Weights of a small GPT-style language model, trained from scratch on English Wikipedia: vocabulary 36094.
Each number is 128 + 24 x the weight over its row's rms, rounded and kept within 0 to 255. Layers, rows and columns count from 0. Numbers have three digits each. The size before them is the row's rms in percent of the matrix's.

# up: layer 4 MLP up, 2048x512, rms 0.0452, rows 1123-1147, columns 256-383
# down: layer 4 MLP down (transposed), 2048x512, rms 0.029, rows 1123-1146, columns 256-383
up1123 102:121146133148130096113136121144100140100146138135144123133136142123138133128149153148155104149100128090143117110131088127110134145162121106099151112134172134120129131172133109064143079126148169144075148121159150086101106109168075116140137092118144132117091132087157126111140132164160102085111118163136152119131142128088123133153124093098145137145148127130143116121145102097122119111146
down1123 106:141138118123113144144134142133159146128171143131084134115111186168121132081164047135147100101078123072161066100152110187119134126095143125080114113133140091134145119159143118090114099142112146143061144146170175160145115097156139128109128092169170135129107125114150087115097106124109146128107131135113128106103120122093149141137100125159127100170115130120162074120098141123116119100178
up1124 096:145134129134129101125146141118162126163119135114144118161150114106129158147149156090132123093100109123148137134115147155116131119120123149162126110124132101148121149102129122070079075161138112195106115103126131102099153139138128163141133092135105150173114154157113125112160113111130118088157139119115096142153101101122096133139141111121117111166129113135098119159134186100121092160143
down1124 092:118108147097140170128149120111092135085118153127150156132093114106128145146132119103120137142122139154125146097148150130112153131108149173155098145138187171103108107149170121101129136168107194107105132135134131120108120072088130164135155112147096124129133105096136107121115156171186204112115137155131124124162161142128101126123109075085164136100148143106133122108119144085149160156110
up1125 102:123064101108208139136135133130153120144189127149141127117127143096129117147124152131161147101082145188102160134177150122089136121142162098085117142119115117124102107120111125134147126149087115108106111087127161172144131078112155131140091122104112083144155169134090071124096123088103097129118156121151085120100123141092102128081131188099138131149139105131137164113095136096117108122132
down1125 100:126141158133151139165146117119112161143117163101144106137148140132143093105129091187137125126115136153141088098103133113116100132155148140117106117093118104091143124108138126101140133137119158144129150110138110133125103109121098131113137069118128096168091113129143098121129108145148155133123120112124126117135070151116119134054132135138083113117129154124123153089156109165104089137126
up1126 100:089108092101137167154120131099116155153075110113086138127114126106116126093138120141117081134091132103165119128089143123155189109130162098142164118109154110154142172158099152161095158118094115088134186140157101172132148119139126144145176086136148151145124158133122156086128153128102143086107113144115083188106141160084132107091107150115134117112134156130177156160175129158091130151162
down1126 102:115145122134147158135123135111123099067090117125100122158160125102090129146172157124078101163150095198099109095115161144123105134137116146119126164090128128149136131125181127133078118123152118128143128160117135122141180161091099137141144114118140133143076126131111117114117098139122185108183119084152118146115087157113115132101146162125202107126113119115160156114101149134130114107127
up1127 100:134159103106141105117148133096118157130154178155094114111116134143149134129136107156080105147104133135150133120151115138159150132120128116128140126118130125153132172130143117128111160199111173093128144130114163134169186090156072141164088092133121178122129151150138123146117098129121111172148190097151162167093106188114110077088101107131092067116118112135157146147125110130158107108124
down1127 105:131162171094141138159082112127121136130143162147104081103111120113099120148119138118076094107147127113130140116162121133142154105131102136115125122129090111153149144128135112143138164084126092113148105133154141075121113096088157182129119136127110079133135129100145093131126132095128135107113113164129154131118149124122061107138166120142112078126186141139144120141120151138100123135127
up1128 098:100119080105149092180139154107160173122127129140153110100124095126136120109129155177115166118087134117174130125148135174107131145138145113117102161147123136170121113126161165090147071119150087100118141117123102110160121176132144104160127064101128107134113113148135117149149135125089096111114114152155119087083152175137103082145158102095148100126129143153129106139147142155154073116116
down1128 098:176132118124143111144140141154181147119120091143180094068126164120144110092078125148128110111123156143115148109135109144101145121159130117109113097124129116065113149126143126138097117184171105086101059134151119120155124111107129136137142153116151121108096136123121163117103112096135061135107102148122167103159099159139119126120108101156126099104132117152151136151105093148111148131113
up1129 096:135141167179160137188150142119138147104162146147143108134060139126140134111080121125108130083090115153124174154127124128117110152163128101151147172108149132154140154160113125123104115125140117114166095096109115159104130098196124151129118150112126124124179142113137127144162102141150120090121120140136093124097126123093126093091136128141111119147129107112134129184147149109108144121130
down1129 101:130149148145155116139101114174147093141142136115130125102122062162107111110097106119135097136177100104128150131103126126107102073129089136117161160111158127137137148137160138148159104104115118171144136102122144125144156106192116132117127169132155180133157170110111107155132119152153197130141126126134113113109121142111111137136161166161097161156102108136157114171138099091106164132124
up1130 097:132085139103121131132098100163128106119115125107085112137130131128157129134130123142129122104070180140129131163134108127188141096126122099113130129140084168081115121169142134102148124056112122133145149148133136150121112135131114131161161116143105105167154093131172116110103116165113114090140124075114108089106104166102064105152169118081135150098099152133133137105168138128133094136112
down1130 099:086096134128167116135136115103174138152109127154126099153128124113153130130121155128139159124123134108153133114090113177121123131179168108129149124143161099126092120147094159152153128128130104150116164120087140102083130132172138153083141102102152103141108068139161125152145150198155144158102110150118127131155116106158127105162148127132142094117143144108168132166135146171130116176130
up1131 106:112162161132117102138149132134117092112166129146121082121138152100115142111128096146124141142139145160137116132116117143125153130171139069158158119094146185134157160135135129115094132153078191147139122120120130148113109101167136098143095124084164122104170144090110088114150148168106118126093099105139147083132152085140165164076132136120146098145099134166104128152141104122134127133131
down1131 107:116151136113143116114134125101136131149109092122129173114115182109112115102143089140156137087128164130160137085121131101126113142128154194174121102153131104138101141124139115149103175156140118119152128116168144158103117111156121115066123150124106102163143151111139163096120178129127160111122167068110120094158135109076157124124083154097136120124175113125105157133167129144129135080152
up1132 097:168069138098123119164111131162136167134148116135118122140093128119097160122115145121113146132124137151100157128111099168119157131128104146125156121144148125102128147118143133106111166131118100156127119100133107103130138125163135149084111119155144138116145124124123133109169117107102130128130128136144151161160114092142104124132141106105148101155133170066121145137108105143107131131103
down1132 094:092128163188139151106131101119141104156134175158170135126129114073141118153131105130134132096094103100156092122170148129117147136125143154141109136113161090137114163193126125163133130164107113166104148142157135110053129136133159092126128165142131135120127168118145125135115161127141203133074123121106110107129169187145125133112135093137131112118152181130174121120142153174135178128158
up1133 102:146141122166134132120113123133129095127138116103171081110140179128128123120151123129119116079136145150167117134148097140140131120103124142186183116126088174112140103100147109162135151088168140182108121105099130101124151106170108113152102151151148120119139152089157117090129096100096078093102082121133140141112114139106149134104138126120099082131121147107122120116124088086115163094151
down1133 102:148123120094104141151153130155124111137073137121194118097162144131153151095129147106131145117086155163115148161095156122113120122150125140123116103143128148133101173120093146135122148089152134169119089098139130152091155140148146120155181139123076148123111123152110106118123122091108124112117136145147121151101095107170150125161133138038110125119092133113135084154107186144164156129160
up1134 102:137124122104124044110124090102127143097119094139122119137152145147106110123145126130139107128152161155099106145117133142119102105141111082081151156106120156130128130112126136158129062165113140144119147149136124093125143105160091093139134137162163113151107130123142107128100130106147119088123121163145137123085095108148111080105164091093118045077145097121120128085160083143118140165118
down1134 108:142098159140110131115096128138143109124098094112113140121138130144143136128107130102142124122089124129147112110115147125157168135164107097067143057125114106112133108134138132155140064153106105125127082159118125119127087114101090121146122112159159116157164167139135137101101211106116125121125127127148153100153117121085155105101141174120141095105119140127138121137172110127123130126110
up1135 102:117103111150135142133108102098117124137114120111135064115117145129109118102189167106043110161091099128148118143088108117124159136136138135130181140154113115123119150116123135156140161098157099107071159166161180116140137170160192103098111122145120152099108131177160114137102114147164129137133152114068168124138113122121101108114132108140072130134151119121146127165135086112144101116133
down1135 095:137108122129144170116119155119113118106153123124152108144148149152134074132125129139120141172125065121123140153119114160125152167098116158142111108102173148138133122114115099117117173121136123132102126135128137152126138144176133136105139183163109154105144130143087125120110102154098130138176187131123154129128149118144149096116119097128145150144160100132118148133132116107152112170125
up1136 091:124093153147120103149149129154105156083136097173144130146124141127100126145114116117104138105128131147113142139154117149147158089122154131154119118186143127162140103096164106086124150139117143137057108088168113174120138152096099145134116124120095158139159151171124093087174121146133117074139156146087105126128136149078103152151101109098122118154176132121161125152101150117121097155135
down1136 085:104101142120146113156111098140135120158108097153128089118134099112117107121090165082130145140120116133131172082086155114153139126155184130112129114089094133122087115124132124129132164128114125101117140139110101133120148130158148129146109112082126126151149111110149128132111163116121181146104109123146097102158148144174139120144123147139108107139137140149134148149132146156139077142138
up1137 096:085126074137108110118144117102127139156216075138162095120116125104104160123123157102101148077128119075126118162110085108106117154128152097093109146140157121130134160133131121144132174106117142087145100082136148160133142070157120095126110137144138122133093137139101108119130127170125137140131135110137120092092111114156105141130139094126151133124106140143109132087127132118154106135103
down1137 089:145171103131115137157103088117154108170099152109088100151135120082176120119144108107116130112149157134109138107134188110115148102110114121130162149139130145106111181123120114090122091133138175140165140142188128103133124128144098127112128156153168124159153116127156138125170141106124081111113084118121121120110103142129078133116141148099134125146141112122055102127114096113124137127117
up1138 101:101171129146140071112119119084119113141095093131170129118099143118071114166121117098138140119144126076126123120096124102151133131120147153098169105100135136118158136104134092143136185117145172123121118167167143118132200128124124115147131117130122089152133133140110129158121122135114139099164063118149125107120069143110103148152176102153133098108099126098117096120112144129141148095122
down1138 103:135151150120139173106121138155087108117127140113122113144148133102155134114143105116149095123117096090124130140104107137133101141155127148123155091146103157134127103136115094145134116101093130143104137131156165145108117146131154143151104094142150132148112130134162116098071096125115118168140123119149155161115183165104164095185163148123132079119124114119095135126106118116143092134131
up1139 100:123118108119141138108118096170109120080098169100162124140138158175142135132142097138153116129187150165153120133131162120172132112102159102144159150090107076159083130094139158153163129133156116145157143124154112168117188116104113115130107138093171137130147141119126125096149168109062134121157089143135146128145120121100141145128134132135127118127069124121140141126120122090128149148109
down1139 101:179150137104123142116110113135119135133150116101115124097150138123140105118140168111119135165076099154123160116139125136136136146093140106082155121178154149133141141141162140132161107124086096113077130148162155141117124116160120167166147139118130095132134151133107156098139111117109158145138144155087140090079112154094133159115115125100105155163138156120110097151141173108149116135154
up1140 097:123108093139161155133138162126099164096130126145158084149117137100081158140129153121098125131101117143151171129135093141130161121155152126106122113147162160147150137135121127138127159120134112123171095132104174152086175089183194149127086136111140131070105096181170098103119116136137115085115159125135151127130100146101155115133102099138152151124134117157134136112113129095117098087142
down1140 092:145149142149141129165148129096135116151107136135104140135084108116099091098096105156121152100133122124102153132126101094151135158174099103134100129119110142148111138136113119147141113148109130101147120120104121102121100136139077155120096163126154148129175158087140110155151117090131147116116166133151136127114092133106159098119114147147138138155114125105156119140145091158087137116157
up1141 096:136120173173121153127133134083123129145143108137140145135096111110121119155113131158058090071125124139129122126149077114172130182138115128109138082129137135117123181123083139104121070185083121133107151141119143138170132114151149144096150130141155152130146156152159114178153099171150128139180114113113143158134106157127107094089155166109109122104151123096082157124183108113111111115116
down1141 101:112120153122115145129164127088157147125083152125107155142136126117115092121087117139150183073139089119120119098128146135182121128159160125156132097117136127170125132134115139143152137119138103138146115161108134130143132168145115162084143121147079140149124150100115107097127129114107150148069148106126128140116069128160172075122060087138148110144143131143143109101114135122164173076089
up1142 102:075161074123133141147176116151121161097138104140113151140149127114117094107154166137129170120133083160172131149078134120102167152132133085166145118093137153185163118138088134089135140122120168136142098125146151115142132089147174113133133081118122138110108117117162087093103109144134108136142096119134088130134117156133130166168120118144143138160120120149137145095135142142135144091129
down1142 100:157125113110147124125101111120119114157127075128136118104141159144166152191139159100154078167145119110127121106120089145135148107150142132138147094163159129152115093108122117119138126143149110147158158112148147124121137157101154160104145115140116096148128146159110129144101143116129159150113098116103124150137151135111114115123157123147151151149149116128113094145097165117095116085098
up1143 097:086152104113093109131085118054150188110126133152108089136087111128116130112113128131116163118130144149126130090130097125114106092121120130125115165137116124133108124098126123134167134104145160140087146075128146143114125128124110134132125139157124147110133133120157162122124112090149143150173087149133101109114107125120124128133157135083084161147108103143088096107153114108159113138091
down1143 098:129146102112068083120130127127164094096075121108136129130172119071167059163106141128126126203120072159111135130176111118144178115121134136099128128128142158124167147116144110126149070111153135111142138159123127057116159109148107133123134140106143108139162090142108147126133114157125228106131144148142152085120103129134113134101121140152089153131120126130151125141130122091111126158119
up1144 101:120148143136137141133150148124118121130100159150064118096132129120133107117130162105091110103137150109176155101136134175100176149118185136112101140176102126093141104130134117086139150146087148132103118085118113106131084136125110127163130164174157123171128143156096132089167088144111135121152136133166128181137108105110125187138152128117101107164091120105132098149123120116060136157144
down1144 102:116112118120114146077157127163131186103123136098171113091141141129129142123097081156133123116081156141145128179116118122112141141133127130090112141169146116120112165149139130085092128139095094097119117128149113151128096122142136134154159138146082130127127146127088130118116138143121096118138121140091153106105130115146120107102085095156161140091129135136135202181159105161144095123158
up1145 101:097129125125098077133102119145124131112143134143116124101119117113129133132146108176150130132154151147143171122137051135117127174123161110117117125146128119106107122151121131103184158098122174113140108135159141180090159102127136135098124071169159132172141120148197146192143079159144118116156142139168143136130141137101076129127141091149124128121079170132120152106127065148134113112155
down1145 101:116142139106151120097166114085114138110145118140108055178115140153117117138160097160130112112150109143107129146137096130116129120096106143117136153098164109145120124128108135168136095158139121104122142172105113144156134155102161101114119145151122104149114148120133133112112096112134148154117114127153188124131142096101165156128113141155133136104126097129139134146141082122150159152136
up1146 109:104161112145140102142112076136073147111152158121124116135116157137116126146118116103134113115139180196098164197106066112152135121156102096125120121135121134123113170113141130132112125113139142142141145142168124142138129151147135154167113104121144143117149148097156103140166099171144125143105127169159101112127122127121097078116084140089139144112113093139101106141183123094112132131177
down1146 112:132142148150130089123132140159124101120118090116092168167158129123156135145137123102135128102120119138138122151138139102151166114129114105154151139156132143104104117112085142087136097163124133115148148165151114169134154116145129128120120141194126136157113147137112174126144115142125139117114131148098166099097108121142135094137161115161078124136137108152132146129125079097096116134127
up1147 105:159122120158104158134175110139126144160163114141152151137105168105147114163126095130149153158120162130127129168122145152139147148125143137150160172134133168130147169150100152129118106111166141149120166159115129198132105091131102123142135117189168130150148119085143168123158121144162161134106069158089163150128105081126115134110112132123177084129158162097106133124074123131126108149137